config.toml
d_model = 64
norm = "rmsnorm"
rope_base = 10000.0
extras = ["capped logits"]
init_std_o = 0.0616
optimizer = "muon_variant"
schedule = "wsd"
final_lr_fraction = 0.0
train_tokens = 155200000
dataset = "wikipedia_en"
Each number is 128 + 24 x the weight over its row's rms, rounded and kept within 0 to 255. Layers, rows and columns count from 0. Numbers have three digits each. The size before them is the row's rms in percent of the matrix's.

# layer 6 MLP gate, 256x64, rms 0.451, rows 211-255, columns 32-63
111:133158143089155133151137172111098144160172139180107148133144105096138092132102140125120086093115
103:158132076108126130138086162095169132117183130116117143127159112131138144141139157160174078114135
091:131109087119110103123078164143146125157169100147149091149084117183152124148117127113119136148135
097:156083162104164125165133209151117173133131090137172136109120127113143142107135133144093123143152
110:151130079163123080143133091102112063135144130139120125117109078111113118138141180116119147137138
111:119138138144155152120124161108141094108106102171134140096141106132182168148112131119114127070113
088:141135117134140115108123151137136151129149175132120143122099080178112116123115108122123128105149
099:143118116162129146143122133108127168152164132096149117159165130148092064143121148146109129124078
089:117098101112164097123139155099153160154129123111155116158092126145132130132134133115180125105099
083:134111115109142167144123130092145112126105141170142159166136144115134110117088121100136099127112
094:174123152144132124120118115118161149132123123181112119141134114110101156143164143181150140123164
100:096150134150123164156081128151119121162133114144126101128114149139134148142097117172076134143164
102:141116108093159114137135113134118135131135142138115122075118128120100109099080110180109140105135
106:106126141125165127147126120119100110114133134139151111121090118120122139175153164123088121079112
099:103117119133162103137141128166131112117139056147146124138137157150118101133114065174146100161137
108:149167125114161089127118120158124092082106145134133112104108121124129124154107097136172147126129
100:130136135121166104106146145135129148159135139137140111096107093105145128141124146167153149196153
104:132090104140148114107125120186141146131129152135119144112071144162123145156142121079173130125098
111:117117110150152144127113116132102151125136130111209126138102113120138079152161146131097150135085
097:165123077134109137151142161081115138092130149142134137093130140198135171152134128116087121111183
087:120163101126105123159106169120158136142162123134156131106123151149167103064132123124118145131152
096:102124132140138113142112140092129139100158131131128166110104137105105126195119180152094115084181
092:100129098141174090123143149107114166148130190160105113118162150154136149116134133136163124117152
107:097130141124114167121075140131095190143131160099105072095110103134113127134112125124113128140155
101:086158150121124142131124113137127199122062078117118094105106136135127156122096109113163143136149
095:118164102128104114151131156124132140119146152106104143121135096111160082133125119161112127136145
099:096098094122137148140120125135139133123155160108143166116107129147162115132137168157104129164113
098:138142119107089138088101103120127096129143107105102093148112087131163089112097135073100114133095
116:132134082132132143077085135143056097130131175118110134137124101127104143110105166125129105114139
096:205151148107141133148124155148165142153138109136122102123170119116134154100154156154137136117173
106:075147155126142105145131089098100106128125145180158086121102164127132131130122121138155164102123
105:116115104132181113093148117145093123115132173148122092119084193123133147129112114131102142136150
095:142110140176142146147157142110095147130132140096138143085160144136125144135134127146064142142070
093:127127117116133115136119141135146133125113107124173132148116065138131137104086094164160102104091
101:130123116164106106113116130106116150123143137150119169122097136141121087158163148086156099101104
107:110148128110139111137089111161083090153121126108122102100138132138151141149110144108145119146125
103:123139101148118096172117151134124149133089108104178119111105139109144110133104117146130172132130
095:181113100127160137141153131100091129105112117107120138101178143144121115125115171123115143126125
100:140127137163187098113154112104102094160131104141125161148124145096143133141078140119077127153121
097:110132141119122092131112141114119097103159152092161178146150091130120114151139163135115118096085
092:126132111130198122091126126129142131117122113108151133151131160136126133133118093157075155159131
103:100118117133148145086098093137157153158122127123130114110136160092138127119122176118125101162118
099:135156166081119130180099143117130115097143161116100122132096113116088096149125130135132153131115
100:148100127168141131128130127153173136118163150132139148163095113127116134120136120106142098147144
085:123102130159122153150137093100106152096186116153108119148121123107069103148118130118129158114188
# layer 6 MLP up, 256x64, rms 0.399, rows 211-255, columns 32-63
095:141101134106134120159136134130091135112153092122106143108120158112113121122094141143146152147149
104:135092082103122164134141130131109100092099150086092135139078123104146153094092120094127127106114
099:125112157118161111151140139108124141140097136129105120151144131139061158127138133117118162114146
104:131129118092143111164139142109133096128177156144084101114091139142105127159087117131142161125092
097:122146154125097125172133150117129128137127159113146100079105095122146135165100119123110138124141
104:118120058131120131107099076162088117143152128099114107149125131120088097163099105107163090133164
109:144091084093117114136071154138089125116143114148152140122110164143133067112134086131133131135141
108:173117149100136084162139196087132140122138105114134127135113168086104125132131141134114128132142
094:140114141162102151155110123124119146166139113180111110143088132178157114181134132144106087130113
103:135176108133111132111078106104130134100156145105127160156151126099134148119171101152142142125115
107:120142173131135106168116142152123113091126120116130102103157191101197132118170148104128122119142
101:105149143137115108084138154105144170102096122148132148113125112140124142123142156113082150156167
107:131152131130135098146122107109156147135128192147088149135132140084150109158081151153163140126110
094:088153132124122120120147174128097158140129175171139096146066123137143171142173111144192127151152
105:088140105092118158158154157156137088126095175119131130112162136156158136124105133128177155110147
103:106110088081093152114113125163077124175114107105142110110125099103127151122135146173102130159121
085:146144142171138128104150091124099097140122144135124142140145143134131105129135080158100116106165
094:140098149130144133145146091158146106100114122140147131132114122096067143165104112148162167133155
102:108140115113179142123104114099153119107089110144088137114111126091171159090103126095120124150122
085:095089154117135149151181132085109126128190115118110134155148086139157157159137150139120091143089
097:129124115158131135129097095143114139106130144128109166140164163123122178181122160120141141161122
099:109135090149139099137094112135134117123138102103090154180131166102112163177106098115116142132109
111:141097112067139142097117115121170182103082119161146154114128150142144149128106133137094150157155
105:140156139153108084076136079107137103104112175096122117098137130144096095105170140083125120115106
098:120136080091123153135132163152120151091095144126111093159127148126110164132118136138148099179111
094:133093134136138154118147087119162116138130133085140147090127152110099145128110132141149165139126
100:113113142133163131093125120136097126161162094122068119113114132111126153100147158111078105094156
092:143105155146113125142129090168135097134171147099152154097152158135126176124119151091113112171099
107:143112141130109114136162117122122168147063128105114114133163103168177120132137127139158106111150
111:091136125147109190106105107138124107120145118155123126173123159142148157134204172147131136117129
104:140101149120112121090115152144147130118071114130107138105109088123084158087152157131138159147140
100:128124158111177147133158146136177086123133119148132129080084128128108171120122154165135112124124
099:150148126153111119112137152156159164136135141116145150107126147133108162077109153131092114151108
092:122127103145160112068101122126190145152141142132096089138126136118074153154111155144143120118133
097:136121127069084123152145143188139141145167106119109129136138130152101146093108170158112170144134
107:141142180122167101156161099131182173128114113105141116143120136154124110131125111126108126143097
093:120114094141147158136166155102107124147126115107146137127115109123147120095155133135106130094117
111:137103075138121130140111133152145082133165122123131126149126142152153129102123126118146109135151
094:093132103159113124124084138134145094103146129141097130118113082129140136096124156087127113159185
094:142113149159104184091143072136174113117128124135128112144115078123118130107159139147123108106110
109:126084135092074131150126112146135109185102134122163149151102137144159125122096115160100115114150
100:143126090119123105128181165133129092098135115122166117123122145118120096084136124160140142147131
102:111150102112152154115156161131123158146170159117167130098132151138140119101109112155177151108143
108:162152095135138154100139159132123159126076115089136093153139172168111162116169153149082152139124
109:171094147146157155115127103167097171164152119204115138129134094123100098120120128117099124062122
# layer 6 MLP down (transposed), 256x64, rms 0.267, rows 211-255, columns 32-63
099:127128101157161122165154119108139099174133116130113136148126134113110153113061107132123095101181
098:094132137144112089136129159127116127125150094119085113098124118141105109129132127126143107182118
102:119132134125118095126121108118087159113132082172121145097127147133149137137115109140137174139125
101:109133113112086129129149101147118146125101153074131142142102071137120132102129101108096120107112
096:089120138100131136110132133100127129127125110163096135114126132118161115138110090164114126148161
099:129132165131130065122145114116136124156138140127130143172099080157135124109160106144142128108067
115:119140155163115142136192102095140150116143120117111101160153164104133139130147141124097101123099
098:092106095161164168132125151107095128129117115089113186139152099100127091115156134116146110115090
092:105121135101168124100136131127164098127123155072130140158154131100121121135131178119154134118134
106:127120134090116130139124115156143139107147137139120163148175165144126119101131098150165110068133
107:155122079097129139116130141106179118147135137134131151138119086167135145122149125120147099123084
108:124096163099125100134131121134092145129118158146128088110097106112115163103138130105141151177078
109:119119102103106177101120085125099106138139151142171123139160140125155146143142111106143150079146
089:149159122106182161101097121101125096142107139149120127096170125119124085143113081141097134155103
103:144115095138127121138085103137089084111160128131151165099099149103155112152127092140114152156152
103:122143146114146145127150106101131124054133157139157123177116166156135144112080127090110168125093
093:123150152113096097138101114098136171122103131139107147117097129121113174107124183125117116127141
092:131124128118120117127091132110099115133105137168128141068130123132132138145167121109179112097145
106:100119130147119150088093153152101157110172152127173132131143124108116147120109141162119128141172
089:123150089150161159129107117094110095141099156153097102133099121132153129146144135166108110121154
101:143143114174130142128122154110127148111132093168158103125162134171175108138139104138091138113140
100:115150132117120174161135069117135131161136128113146107141123115118142165112128156114112107175144
109:111164152134147137121135185152095138160125135157126120144125122169100143160114145131110090097125
108:132162119156139214098157152086130141153130151103113102086133132107146141123135126147117166134147
097:120100144107125081120094125151136114146122115107120186091084118117148137116149129122115134105174
098:146105139175124124109135162120107153107162109153160109144140142140139161116131197119144115142110
099:140159137120142122145114132170143114147073143113126098126132110130125113150140083158189123130102
098:083134141124143171120098105129139106154158171091110098163095108149134104124115157114109178129098
106:117140151162150125118126138111168168093177084134106152078063152120164153109108113127128154123096
108:150118100124139128162152156125142127179090148082129108121127172124138099112107141137130116132159
103:125155135133092150138118136137098104132125115152148108133108139167152147121105095106136182058166
096:107103106156076099142125149145057142121094129107141152159115086150141140132145107116144132118134
099:102123084166148144154166135084114123094139129128107157133157136114156136140126142159095148165087
090:119133158184116114156138122134087110087135096106088112176141195165106128113121124126121155102154
098:137151150120147114097145105128109083083108168117131138106124122117145140132127094110136106112065
106:107167075142134179090121132118154090114164138143182137110142135120127134154088132165129150120121
095:125150106073108117160083119150097128120132127132124109131123113121108107140165166106140156151120
105:106158102112141085156131149112100134143146107144102138136128141151161130096166113088090126078102
100:147138117110132135128169130140119140107096124111155198149114135136141131136099124144161110142125
096:107146155123145131078122089141102092134103116130125141113111137131104129096151187130106128087148
113:164136131130164117126131082078162123143153132107093095126158141126067112113142144130105163147150
093:103157128113135144149100105136105099131148130182128119114102118092146127144120107095118145164105
103:126139133105167125137138137104088107126109123114134128141162116110156165093157092107123113105094
102:109080127144105119144121125150118148112129129095164129163109134129104109141123104133149107097133
104:123146150086089102139114127116150125151112138115115143116168101129152181120134151146174089124132